Part of a small language model's weights.
Size: width 64, 4 heads of 32, vocabulary 1161.
Architecture: LayerNorm before each block, rotary positions, untied embeddings, capped logits.
Training: a variant of Muon for these matrices, 112M tokens.
Each number is 128 + 32 x the weight over the matrix's rms, rounded and kept within 0 to 255. Layers, rows and columns count from 0. Numbers have three digits each.

# q: layer 7 attention query, 128x64, rms 0.115, rows 0-95, columns 32-63
# k: layer 7 attention key, 128x64, rms 0.12, rows 0-95, columns 32-63
# v: layer 7 attention value, 128x64, rms 0.0976, rows 0-83, columns 32-63
# o: layer 7 attention output (transposed), 128x64, rms 0.0827, rows 0-83, columns 32-63
q0:170117164148112070110117151110130111133140131151155139117119134118159185119125130123135152088183
k0:090124135132092182134187174082115123091155122133155128175114132149131136119152127097075103109116
q1:126119117160092092144139148103112128131127150116145136110138154185118160124066126124135079116143
k1:129096148155103110101144157096109149101145196047127124097148171151104146090099140116136174085120
q2:104180153095169191136103087161145133122140127134097079146129110086122119148135147143098157130076
k2:140162126157156098122114149123123121144135105170132107095127151123134129130154137156116097126109
q3:188112154167131163129103093160166171135139131116143188155123169019153219124124129163084126138143
k3:120075118164148154119100168097171099113092113126173148083135181073120152130139133138096178174162
q4:101136132139145134109124115130155140101116162114145089137103085066111124124116131117109125097105
k4:094102140149152131127145206071153114151118121092145089125102135098113172084131126091129177142115
q5:117152121103117195139115138164137144102109106148111062123102099088119074131154087144139196118120
k5:163117112149168138124081046151112185126118123194146125170112128140145055128079063111072109138116
q6:137079098140145114107106140127154133132166141119145123129117126116129132126132152134201104154147
k6:113095080154151189136158177068113132129094179091108134178152139106095124072170170174102194097184
q7:108138085076085087167166112110124108132172085125150097104132100205147181083139096103083101109118
k7:165149078128088113188159131086102113120146117162179135100137082209131150139123126135120109095095
q8:181134160173128146082161140091158099089123095131128147181102114164095137128179160076151163127122
k8:169121156181132166082176131171156082126139124161146162177113125147109124152169105117135124093154
q9:108137121096127157094117105081175141195116078175144108165140144141162137145125159153069131109127
k9:138102141094146182110101146132156160186090079100175118155144135130182157107182135147093115136111
q10:136143137133118134130127101148206131144117155126149078118118171178136112138104112085108104142124
k10:132118150111113144139133166135203150140149124124126070128070107165139150155109125127108101126162
q11:109147151089135140085139110124176103091137174178181077168103160103095169117143137152129113128102
k11:111163172088123119104143138156138167141087128103098087183157143148142092131175131127119140119083
q12:102080071131105118172132108142181087097112150077130128116159157093123065131151149116152148089118
k12:121076130130099186169149116171125117115143146082117130158149147142104067105144127117155135119158
q13:117153124106211112152098108064150153137136162069126086102147130096115175111077120095152110109125
k13:167144174123176166110134135141173119131150200085132088082168131102163120104080117159091106085185
q14:074120079140141139134128124147098161168136131109121182115179133152057179089156132199171140178088
k14:124140068089134121147114127111119140151164137084142204105103167157117139154116173122140158135063
q15:138112129107153132135148171124109085090121094133083143180100132139136141096152147162102179126100
k15:183097110136140190079163173118133096081133131120084137118150111143182162101142153179113135128100
q16:151125175136069152093102136150112125135074133078137092050086112132128106101123082110120174124134
k16:071113168102103120092126140158152147158123120107121119090114142118121165115052130151135115170135
q17:166145107136121129122155067142145151119090116140128125113103129064088183106118103175108127141161
k17:145163121092086105106110088107140122108109198172079130133116135103118115195083134169115137114155
q18:173178055136092102110101160137122136134149147128106075098160090099151133081132158125127086103131
k18:130191083110125159140088144136097096071151166145107069120150110096123160054092114134156077114122
q19:156116147107176122144155138089128067168132166128138125129102144137123127115095066132133181094118
k19:158070151176100109125132146085138135142146079110099117162066132106168140137093068173144142079120
q20:114072110097160143137233099180132100148098107113139072140160094126068106148146144098101171164156
k20:124084106121147116134158069166100129069121117088132117152117095119143124160087157129112133122134
q21:117129106135135120196087087102148139106143126154000114151097157131104127120136085132140067122135
k21:138115130171132143145103090100138127115144145144086132162168130110129127091134083155109071178177
q22:163149123129104211158144093115132103165155137142134141156115167147114120169146075152080171084107
k22:114089098100105121138137140095147139103149111166128110116111175147173151133126097163122132129112
q23:111152049153139161092108095143120126129160136148115095143098133102154166133131170119198154109063
k23:145201138127143160163136106145062112138087065132137101137071104111169152108144125147198148129146
q24:147084127122175143156126133064139117095091177135144150114153090137128153168159106107116116121166
k24:108060159119145111129145069109128159125147145209139174109136129165144158095091140151082113100154
q25:121106131124119097148138161119100161147117146145087158120155155131141119111131083175106188079051
k25:162097129112109134144125107109142141131101129181082124131153100104085149131139137124168185118040
q26:154156120149145156127133132101124126101114099114147165138110107116153115111116085143126160107160
k26:129150132148097163138134129117145131136130151101165138139101121131194124122137094145103152142131
q27:109106117159088153122177165148150158115123166082112137146123183110118135114153164118093099133119
k27:152123105161144088125159098193126175073118110134173174164130177147128099113127153133079119158107
q28:182177113183164070081145159134101052138125088113131092089128117149081154079160167119110149139121
k28:143194136162088068103143170151095081137141145120149117182098078160146173115100135111120147188111
q29:128142101158116151140104171147188103171094181080106172094150100191140126144139180147097126122111
k29:106135111160094120126150122125153167139159166146094189113122103212142136068162130108115082178078
q30:123119096111083186191151110140132159078169093121106118167161120127121098132126138081137106072116
k30:139142118111085172157129075093132166065145099149125102131187135117136098096188119057173121076182
q31:122119097105164098136118155094120090135177150103161143174104116129106094122127072153171111127137
k31:115086102159176126089127165094118112130195128120165123142115146121116130079090099209142102091151
v0:131154120139113194132141128128132119092106107118133130143169116128127145096120153114095111104129
o0:100157161123134128113121170151150134145136163155136110079087132106124160152158078128100100155157
v1:146144153179133148122155127122099149147142124170070167137092120104125156160116111131130180120112
o1:136180102120128138135111136155160157133072118117146150084152141125082090152125148100109092137104
v2:155111089097151142138123126087156120175121134124153133099139126150125097111076127152070162126128
o2:120162109169105154146087132139125112133089142145088112158099107073146092122207162165180128122095
v3:144135167165137112174109140116188117133106126145156145125112114126160102158117124158152194118122
o3:089132134160098142129134152117104099118105106072100113125178170165118056156132152106173103134151
v4:161103104147098135115116124150144175101135117138129093163161128115170160179148146193120152087135
o4:134140110111136138122087140126133123129180105104133156038156138132094101092094141125120132187140
v5:188146112119119105110108149168133132141153042107161105158085153137140153133105096138149079108134
o5:142106140091123089125116111112149136072190142156118137109182163091142101114157150143107067168118
v6:099157160080154150205176129136092085067140070161092126135121097131171119106135122130101120157155
o6:165139160159095134117165103159114123145106127131131127109132104096137178134144118138078134126150
v7:113148167105113090119119104124120143103108091135132097115122175106123163119129142110147106146168
o7:138069093103150158140135125123116134136141144148085151118144125173143137144140108166106185154139
v8:117132161223169166123172131169155165179126139083136094156124180121165101135143087130085127123092
o8:142163190163132144101115155110113117147121139105120113129181146139116128121066069062147136135108
v9:131109143145118078077113107153151116172125108104098165146122115155133136135119086148128055150113
o9:131139116145101142156129126133098132115118088150116120105098168087204101085156085116138169135126
v10:122157101157141101126168165155153193134085151131131133138129155159126080128139100101098087154150
o10:110109082146174150117123130136095104110144154130081162175176150131159148119093128135133193151092
v11:136118131131103133102107114137099080138143159129120111077128151136137073163086132117173157090113
o11:099150163120140165162093123151174109155119137120177089133090128104139155160076168115105084137128
v12:117098166078162105149124144088092120131104098141137160129114116153129115144161106127153141082123
o12:107188116116078132123098112115106133115139162118154100138140120142094106151136113137171108093128
v13:099121110134080166125101139146100081130129117092096116148106121079137100152128098119086183096124
o13:103155090124116122145144156145160114171118140144164121142147138124106157049165137091117068132126
v14:095115173088136154123080130118128129122142169096173093130116143147150132156126112137112113155091
o14:113114085158151106145111162051106109156139118128150146148161098088128109135133147133187115137156
v15:145154130124092128107088106157128086141133120109124129188120131174170106120104133152135126127148
o15:167126135140159131142115088095117180135161118101100104092169151071089145140121125162115143143158
v16:136167138156107121084149088102107108159122135142167158110176107110145117120133120159153163137134
o16:112090116132095168109124110175156127117136134140078158099162123184105071148133112113107112100079
v17:155114078112148094120111092143139116103126116148135142156096092163093172122094154170134158117138
o17:095115113096097064153116119131091106113107134130123136117099168124121149129170147124145133131134
v18:140160160125145087147140172131119143109162145133154094167123138141127138138100142155131084110141
o18:141063129131095107180100152155145105137119122168117156152122128140132132110120163130148115145101
v19:137145144125136105154100172073102142173107133159127170100104188140132125121159093164169169147160
o19:157133129143123135119118106150136103109152119082096126087137108124150107150130154125083122122133
v20:132127148130117152103120115135100125148112111105093108133141093132141110098127159135136155101129
o20:159130154114102133137124127129166105179158092127122128159097130124106135162104091131129149086176
v21:120177119087093127100163101106137150123137150135096086098135138193113146135110134112101168171079
o21:146066121199120142087151135095205100161106116126133127164099123076147129151160096138107183119114
v22:158150143156114105112134089097119119124138084138130099124143182104098120119172118132101190178156
o22:131054131119069125126135093141101188130122143110128143139177125178143112103096138161148085143157
v23:153078126127128140121158083138136146051144151111149098135139187093093133078139115131084177159160
o23:086172146094143100102129153125096109145119166140186040084143130202114168113147127067121082145110
v24:091139101129105122108083137161124129165141111137106153102119143156128126106097100088152186129108
o24:154128156150139140155118122127117128113134106062122075151122139067170140141116108119078125131151
v25:155156117115147112085112157177130093123094093127115128085145138102149170179166132094142119117163
o25:074089074074119144167161098147171149145097117145140126171192173117113100146121120094166111100104
v26:132119121145112128103144130158171134147144129138116141161094149120120077125139128094113093082129
o26:139167143142150140133136131143088155117141152135117151128116169171103115100121130128119105175098
v27:076127108083124116156125108109179144126135138131108125152138096144140118146167107109135131139126
o27:093147123165160082158127131123074165108109162109094054109092138146147131063094127118147073143130
v28:083128110094056086138150152109136172101125124136108140127148195119113182156135143131154110141068
o28:127085126110128096078121123085115128130116126121137149213127107123159111111121095126109132193182
v29:125147079149101179132172163131166100119129097143100136115126151107149187130097154121144098121134
o29:111139140079154107094146143137121120111164125089110128151104080156095138109168107153114157087118
v30:137125136105125133165060127116097142109137171130118103112119127130108158170148144120083136174150
o30:113106114133083110158209173109153085096136156111122123148125134095129119101112156113133083136173
v31:161122169116099119078124137108126155108140100135126102117083094155110137142117143102156144174139
o31:132132089120144143123093080098169114119147147152123108140151142147165131135138107166111137162137
q32:133120150184178135144125121103090146170144118118126141192088131053113131136105136120107128121173
k32:100130098131128137115099110142105113123119131108145119122154152152120157126165138162134140122123
q33:149112055230155142170149116091064152196104165088148156146132128165156139125143105132098167152193
k33:154162082179071200133113155171088087131145157079138128129107200181181164073135170089160120092174
q34:132116041213124144142144100091085161171082204089132085157115128195139092120152113096151139109219
k34:159084075160094150121123092112076159159118140142119097135080113158147099124154161101184099156161
q35:107133106079117103101134179125168099106133066142147134106151141152126140117142134157087144115094
k35:188104078180089179131085091140120107180104119109124139130067174165165151142137203120168112099164
q36:105078133147156124128156130134161135130132120123099105117096113103114145121072110131116107104136
k36:117123109180127175131113090146105113169116146117136118123089164157105168130170142124115151068142
q37:084119128129146109109102135122130138142128150132130128141135126121128132125124137125134128167090
k37:130098160110166068113148158104184146079126088133092111102171070111105085178143073151073129175143
q38:133109161103143110121118147131142090112165079134113152127140131078109114128113136151104140137091
k38:011160143071179030128111159144215074000092101164125151082198026118082129166129031157067253148054
q39:128121101181114121152132129117071158098116177116139130133099136100111179146154109138149167102146
k39:205104080159142145095131108124061141188109138118149108128122203158142114117131159104156105100151
q40:139100106142140140134140128149119164137127110132143119140078163113118095142110086139103129078132
k40:134104093151143100076114145159140143111180108123110149117112158119123125099140090157158152154131
q41:149114144078144130136095152104145132118118081126120123129083120067108118121093113144133081162127
k41:109109121123127114109133115108099165181160152147136131105128099135164104094096101116124129135186
q42:125155124178120144128162122130078141120095098126132175159130126113121135099135094137130125102152
k42:143147130110122131123073110097124120145130131098105069123133105130143154171126137158142144127127
q43:124127144125152128122129171126142117121161156133124136123130096115085103112148119105135081165100
k43:132150123154119138121143135098096143113166162153114121120070165154152118134125139090129145098166
q44:121171172119156151101111140141100107142115086107123122131166064120131124146098164150160151145152
k44:151104127139121155150115092150104129129155135106118117127105123113158072120153121065137110116130
q45:160128142110161147125114154119105118153102171111148112129136109131160144149117109114145101101125
k45:108164169139078092143118126106118118141162122129123124141134127162090119125152135093106131085144
q46:103112165098140085082094106114131142141140128191115133144131150128132124110064143131102146164073
k46:147135096147093168124131111093055121159100158119154126108087154156141158142152171120197112116131
q47:156141123134106105129151098149108159142148160084137142110104125158153124097111122101077110129166
k47:148134145132131104148117164119144135157128144179121136101142118129102109137123109136102119139118
q48:107113116148147144097142115130142151100106112126125104142123105133151158101159122100156119131151
k48:122138193112132057166166165106144124111147124112108111122175089139104146117094112157137108141112
q49:129139126114120105104132127110169154123151111130086104097154154093121114166121140100118110110142
k49:124109127124142126103074145137106105138145113157143094128133104151144106097143112115114096136148
q50:131106134104109180128157103147132077158153056146099122115114155142125108104119162130168140172101
k50:132161104140105092148163138119166109113134164153127122153137124111131143117148141117147084114115
q51:122091153107112109131126140122149099100077118132110102119114118132125106139144142114115167093171
k51:131147174142162114151120149114117096114133100120135117161117170137124135102091116128103110129117
q52:158082074134130143135128095144096150138155150119122196115156160135143128131125153111101150131163
k52:107122184102126102146077092114177115128118146134130138119149105088106116131168113146131136150103
q53:140146102092117138127114111154114124127112135132154134125114146126088169133139134128153090115093
k53:123153088156116122129126137116126111124119185076148133150169129111132134120117107103109090126140
q54:089128145081079149095127145143160091090113107130112144097117144113088157129135112131136130110083
k54:124150078170081175146143120142106132152085139120104098137127149177128121062121153108143108102121
q55:111156129110113090145129113135136163118100141123145115143117097134119157144110115139147113103144
k55:119141129136106138105116138123110106134136108095128116086181111078141124125100118109106111144114
q56:102136167124120125108138124150058134184117151113125100103125120127130149129185129134152155103168
k56:087138135109133096144141143146175159114128085125087150138156086111100119181078085117072124169060
q57:154128122134145146133140115128135142139120149155114143125115109165132126146122146136076138136108
k57:105110145111153109125119127118117091113118099120146132087146131150130146124138138193107120115125
q58:102144146127109132148117085152163122152150104140109138159120155132122144132131091151097139112116
k58:156139075190118165139133143132139115110168104132128158110138149151124140117154161116136123135143
q59:159076097108099113134124140107078112158112140122123143146132132144122141144120114144102152182115
k59:124105173152145105087134107119148086144127151145144098128142080127077118167127151140120175094074
q60:186121169113128092100168093154142126097146117151145120144142098131104137125128111130117127135113
k60:175140117159087145115139105129067141145121183138088094121067150157114116136141119108109104143157
q61:077141151140144121142138125141103092136114157139141185103121110124129140174111101136141114148123
k61:146084127156151136133095119107118165139110134083128111141115154108135115138104168074153156099130
q62:099087118119150123123123115151111141110133114104120144135162113138099119114125101099103106122112
k62:146192139113142131137137127108130130182105130097126117154107125146133129133149094133175186120121
q63:127141137116122119120101117074140127109150103103073130105122152151137135138129125149118108096149
k63:156154173144099114108121121155125176149130090139142080107135091116149119133121111144137111125128
v32:108168127093107114136025085114151129203115136090142175117161126148136185112166174096102221083172
o32:112112121139120065087145178112192129127143152204157109188100123133110139178095141163122075124114
v33:136066127099147112125107119127135158125138138092185078097132149120101149153080153154166096130107
o33:120113145122159140104105135113142155133133162133114128135130138110117086126145140119084097143155
v34:189131110110141090134144100096127159110131142119149099105129135144147113121126085069121122184154
o34:103241082068097128114129137152165088104125102085196082095117125133119106144090130108080172103129
v35:101145086133167114142118133093130089140155155108118161158101124193157104120062152137150132080182
o35:088175132123110118132156134145151119124144109083178133143197120079100114143132135141145084134125
v36:130149133085088161150166138154160127154153154124123088120136155164132173129148158088133061123136
o36:153199125058121111111075141161025136096102125110114122119169114089104156123183145117148131142116
v37:118129137176134172087139085054131123127144152094146157100118130151110051115186093109109163074142
o37:144143121118099125152135162130092115115097131167156102167084077194122151112130117116158175148148
v38:092154179104150200129115139169128115076105085106125155150070180181166120164104100147122145148100
o38:086125092133139122130167127193132153101119164124076137074107110139088090122125184072086141143080
v39:085109107119097122103068097155135071099079134107173143158103140112105148101107152112112041136092
o39:101138148151153041126129108101109145104153180100119126102134156103119121132123102124128079157158
v40:121133146088164197060110130144101132151116156149177095113110180130146150150076170152142088091098
o40:121121173108074097137124165147111132089134183062088130121219100141093123115216164108057009137141
v41:158093220164074137123102076167094106115136188054073140107138084084168069133133085100113113126152
o41:159160151092147148139096085119104151112146124189053150081093146139121138086088117170151187144094
v42:175158131121178108099182122124102131149181095099093115121220112129129179129138078048135108113170
o42:162207173149163164057117141112077070198090099150139095160116080121152170097117152207154150145092
v43:097108140149170109181114106111157142147106131152171139179111069139120113125077151106135125143111
o43:110172112104175117165098139129148134121153125098142087140094124144145083119145132147106099104142
v44:132092096107021200101123143087098075181156171106129085169202195076109183063159174098077106082104
o44:169181139127071112105057100111092135019109179135116150114154161114132127193204085067176111151132
v45:128199120123156127122115120090117098176100116128109135072106119133107151151090135090191131141093
o45:089132136097130126080136133162233148171092104124133101123165138098143133160083125099092126123169
v46:116157150136158112111114081136127129195127164122176098071138141105071166124119115129122095141175
o46:121134103130168098084118110076107158162189136160155131126146066141139148121088142152088114124159
v47:063193148113107091163120182080143210162144201125119151134138058167176075119145063109162154188180
o47:110179164092131141107159155129126125184039104132139097139063116119094147174087098123137119120116
v48:091190127194182080088137162130143124122120135141175165120159095163113091094112062082143108108189
o48:130203113164159152124186123117191118207161054113179089171137017170111130064121186131106138089089
v49:127105134123159076166087131101088118187130165109146114091143091155077133151196101123145156183147
o49:128143141096087142136130180138161089138102145168156142165096115145104178125139121153092086139153
v50:152154158110116086132176168128088144094158166131136076106166116113146083154165132130108167141191
o50:119162131063101119134121148110090143161107068123139134154114123139172169107123144109167162170131
v51:187125202122104104133171162113095151212108059103087155072078140060122193173125118099114148068108
o51:150039147120061134095179108136197087106168153140070100148151119120163063189123139112082172111098
v52:107120143086116177070107149098121157101162086083177064097192144111174124173191142113111154158145
o52:165176161133086132126117144129099106080036139147109126145065108163120120086186106113155143083119
v53:117149148150121126173117129105144183202154180119077117105150153095130145190161122106074148125112
o53:170062157160124159111144124110180139156115158130117143158131117071142121131120087142129185128091
v54:157130134131086152138067082100149084200149135098159136150122132049084224152154121165116117106135
o54:203083120148149107110106121129119155093153168143101166139203141099142144121125128205102210124111
v55:142160147063178121191148124072097171088126113121156142199086156085109088122118114111142114114155
o55:128117071096192121127117145132134100132155133078126192124105134078142192161197103183092240150121
v56:142063143122122186095058113108086058137076093125165161126181102134134157125102163130143141105143
o56:090095094178125108129192081155091118077158126115127150129102149109123146115134145075121112175117
v57:111177136126145148041190079114101139091185122149173087166161121164128089077125104142197151121162
o57:152210120127138170159131148126030121161127114105161126171082105160126128098098106107196130091148
v58:145165146122163064166208133126157192081124176100067154179153160134161124105127107123133137125098
o58:150141075129103147135102141117195141144130080073142155118110146078114171213116145157140225130148
v59:112116105134127169105102110152111177140186146115155138104201101102062110099139135105144138187162
o59:110138177146197129139079115099108097092130116128156062144062087121140101095106074124127110110125
v60:101171173112119171092121152166096115136137137174153057109164119118127147171090154103183083075121
o60:115134148099140122121095108134070107103079154018077137132160137126120072111128162073103079156125
v61:090166182147155101122149140153130185117134181162099090077151091080181082125095047086099054191122
o61:168182199066165123131105100072151113200117122083132125107087101091150129150141141133113154120137
v62:184168121159136195053114180125109149122139157099081066047139088201199082145086096114112187136114
o62:096131160087028138142128143139161119210014115173082122118138093222109155115133158126118073095076
v63:092070114166110083216078128125126115171086118101161190079097193097116188167146196105091158079094
o63:104104145153068107148144101114149122088152175185105145146142145153106047190225126131114055138112
q64:077123111155178114155188195155156119128196074111141135161165080067117150068084124149095051136091
k64:132087127085157137119146118118110140114107139128103128139127121121122133104094129111105119131140
q65:063154111155194107166175184185153120140171078096133152164138081083080190073062132127119069160079
k65:090155109112140060108034180172251134072197039147133129100127075085104139085092082169095119096054
q66:067155139165158118164163210173161112135157031108108106178173119057151130066055105136137060185062
k66:120181158117128078131083163199226134099198059094126131107220118061107108102072113217107137108086
q67:128109111135065143101093114093111101138088232111175120149154168179149123147136173114140162158161
k67:107180141154145083136064156148189114121155089120094102107164100059135091135077140206143121104143
q68:112150126146154121165168161143143116135158086111148128126157089092121121106090122130112081129102
k68:065135154133191078136090147144182086090226043135117161126188119068114104145109078194185113121130
q69:115139124143146115137131143132135132133144089111113122139147106090130136111092118121118090135090
k69:135121137131108097118120121114119148140109131136126115127115114126150173110128101121119085114120
q70:123134114144161106137142131121134130131145109126113135120157105109117145123114124132118110121118
k70:151099140142128132145151121093084136192100168136130108144115130133161160138138144108138095135180
q71:112177136114125092100110111107123111116112161138109140115174082115147135160126112115119097106129
k71:149172155085170114054064151126156095048161074135097164103165120143092099081086134195098115161096
q72:104129184119104101181124116137131096089138106132095115157154153141115133130147153113152112139137
k72:139137127135114116153127149134137113121155113080152161158107106140089117119125146151082144132136
q73:135119163182151139178124139119120159146148140131114109144118125129104162093042121105083136081117
k73:134120139101119151129145088140139104132110110150166105094105115156106129097123081110128129209172
q74:143133121108150130125087107144140130137120172191124108173087180063086127109182137121062125119197
k74:146144112129152082112111149096174116121134107159181120150109134110128091119088178117117144139126
q75:118150155170093145102137100106098150098079124124114119101099116151116134155176057102092125121082
k75:113110128139122115131063145147142102127143089113207111102166141099156108112189103090113133162108
q76:106124105193164102098166204156128102148156128194121163118117123080072121104106099138123044108066
k76:141085106179150156145153144121085146140096187116141112126058178175189062206114162102109107135138
q77:128114170116108126116108133139085137173130157171123147139085105142146118151125107093129147156123
k77:150165109173077091132144145123135113144108137136100122109176120172090111134143072110112094122118
q78:123108110138101108148139133180095118112110083111133157105096132109155138149099139115156160135160
k78:091054102191081131137151104159134120131135178133100110111093104157145161141112133138142161164146
q79:118125038140101089140129145127142136141147133119080123148176119091119159162109140131077088126126
k79:180064126130150149110129124095118133179138137132160100130122144155105096118115122128128149150145
q80:147083140178146104127082090106140093076142122118123119150187128118133138129120110110135122148124
k80:049090115092145150127119132163115091114125171088130138115112154123118127117135183118088170131127
q81:143156158146158112170099112146134109083091101182137147132130118136066138131137091144166109097106
k81:170118142140109124142098133105099118091089136137149179167158096110143110138155058112141146116126
q82:155188143116103178092128151138117127098112151126110115097099161157132102120104124074162162114156
k82:091087133127137108058113176176168148107175096131149150149134110149174138130140152140121155102130
q83:104145120097152091096092169102129130164096133121122101119133167123165161144083109140171123150109
k83:109130136105151156118110115100121110142087160142124110153097142160129134111162118112164142135104
q84:168120151126092169129152089182136164116105132150069116115093179100154164163129102118138109103159
k84:140077114135137111154111135143162134156144101174188151092123156104137123118135131123113146154067
q85:141111141150165081138115137129093201087134120140147170127118132102176128131119077085110099143135
k85:121164132156181194112160065113089102149129147135172127161138124110136105159152110096101119125136
q86:112109100113140084100120111112152133116118124096056120146164146120107185103078130144148182137101
k86:150110086140120138092168141160079139126076183113106167154139126142125140165163158079148124167134
q87:100135125133121161125123098107143141121106160131126128099123143150156109209144183149107184104121
k87:140089121125130115086113152123152133110130099153151132107138170103148147159126094171155110093144
q88:151126138108114120149136151089162138117155142093196152162158099059140131155135119143117133161103
k88:172149050084147134113119077120100123097125125168105136138090145068166148175148175160113139127145
q89:166123128126171148078098130156120138162101143174128113136146132179129082116088069140157167152139
k89:109101096123132128117096129148161087148159111139066127151167149105159162161098102069116129127146
q90:073120158129084131165099151152137099171103145170121109080114065128159091123172143103134180147135
k90:109104180176153120144108125102152093120127134133069154132143164129111162102113120099094107099094
q91:121132147156217130146192089091147110155129137168152122135116147091152152123149134094151101133118
k91:085142134147160124146136114108131149079181162138165124172119183150131147129124100089141160168091
q92:138116189140113112108127084103107091144097131168151106115147106159094133134133128139102133152137
k92:125150129139088079164153139159127074122148113172148131131155109122102139135093126127133144127141
q93:187114130101125135118102145078113118123154145129042135083098082137107072115123119104168184145169
k93:151116110145133168112084113104125113124108146115117199143087062134142152099115111146134095150095
q94:074168143124128061148161170115164134140132093144153105118140112118167091096119118084092064145135
k94:127132103146091147096177124057126153151078151161120140093088137082153137128142123094095170121185
q95:133165148150120150138176128170138102127144136118137144136135103091108174092077146112064100162095
k95:142158155145081150167139126122102124152055168160141096135111126186140157139172199103133160119147
v64:157130183100115167143125066097162113134135098081132119119177152157139054130147140128116062131104
o64:091111098069062062129105092118128134174140164106112141126198165099085126115069160126137134144187
v65:233118129119198129091161119168131141111120144205164171148136108092135162131120188111098156110149
o65:120115084162099157094110123182168127123102104070192126167105122089075141149065196134153161088128
v66:133112065088162079133161092203156101125195152129119092125168131124099173149169133126147138153106
o66:057183106174139180098093084098101145093139171154196089149174128092213091162148094196136094067097
v67:179133082126108149082101150054118082157150109172088124064117165111173140147139151176146159180132
o67:110124155124123116152139087119076212100083121116071128084164089118101197140167097139101156078167
v68:168103083186119141112107160131109112120100097157159124102147165125131068136142141129072119072075
o68:120157155148058080178118144102139089189164101109147149134160127134171139036086188121163145183155
v69:082158106107115125191119053100102166128127116186153090083140127147098148155163146146085125096140
o69:155096144054135147098135128168157142127127149076151145133200166163115091132121103103138095114131
v70:136126141164068127168127074102131157090115122130131161104055078188090088104115124146103145155097
o70:048068101137074140169189142182155137186113096115119172135224144117107163194130080141159101131085
v71:161141143071142162156132177154100151127152133118119056093188132113124122130182100116156170133153
o71:143148104123090174062105094144142104037131076130166100197190109148164040160103133151146146115165
v72:138140123112124096184173077129089084130171094161102125121082144088123158166124132125118150162160
o72:122113056154116112078090173112167194087041163094167072140138161077222147180174160159131132143147
v73:145170097130146139174142127209121101071157166199075120120090198125192110149143083086098124174133
o73:126106083178038168126026099097155170131107078126039165120140103131152140123142124119130051109173
v74:067149136117124091084127128170111079136111141122187111098131102079106187164173166099116155149166
o74:075212095134164132141179159147122184120161101128106097224092065130161058128141195112126096121102
v75:138193129143098127116109192113085170109128156101157139189105096135115132193128138147046170146126
o75:152143077119075136129107137179178132200178151175102044147143070138130175130132133107143171141069
v76:106070214147127183136111109140153154088182141110118152153168130139118112132094159149102158131109
o76:128106063130170137175131122092093162134145115111105146087212123113119169124121121157078115104109
v77:174133122165116157125188168078117140118142109110118129065152163114146078161135107131084063110114
o77:104131132151133108184114094122086068143157153087105155098177164065142116134125117045138214155187
v78:104153147086114144154150139119060119124148153136153099096162184101175102147151198107126144104121
o78:076150116107115113130077129143083179103134112091178105150132172139156178158090149143091123137204
v79:154128158178164068154133069158156144134106144130118057131204117161183100129125080157142137225122
o79:188135113082202168054074140096140156157159119055172115101122115178055160145150127165143167171134
v80:163110129129138129179157180096121124137111178125132127106129149126158075102022143131055097137157
o80:121090155160137187135142118154094086090135103170088195164136082113156151171130124086189157065139
v81:129097180129151102177153160153125101080115125099184076114063116115101108146159095104133135144070
o81:121123150140121154154072149142141153150093129128093118136106130150148171063128155190078074161146
v82:121135133089159150167109113123098076156108072159116131117124155120138135112075105100143175114111
o82:114121163143193115133076178089106162134115129150166074131106115152138190093167125045088082080126
v83:115124130063111150118112081101158092145149186092095138192123126085152212154089097170103147161103
o83:110170125158162131139110104114129177150079152187106176049119086104113144127111126147145062143134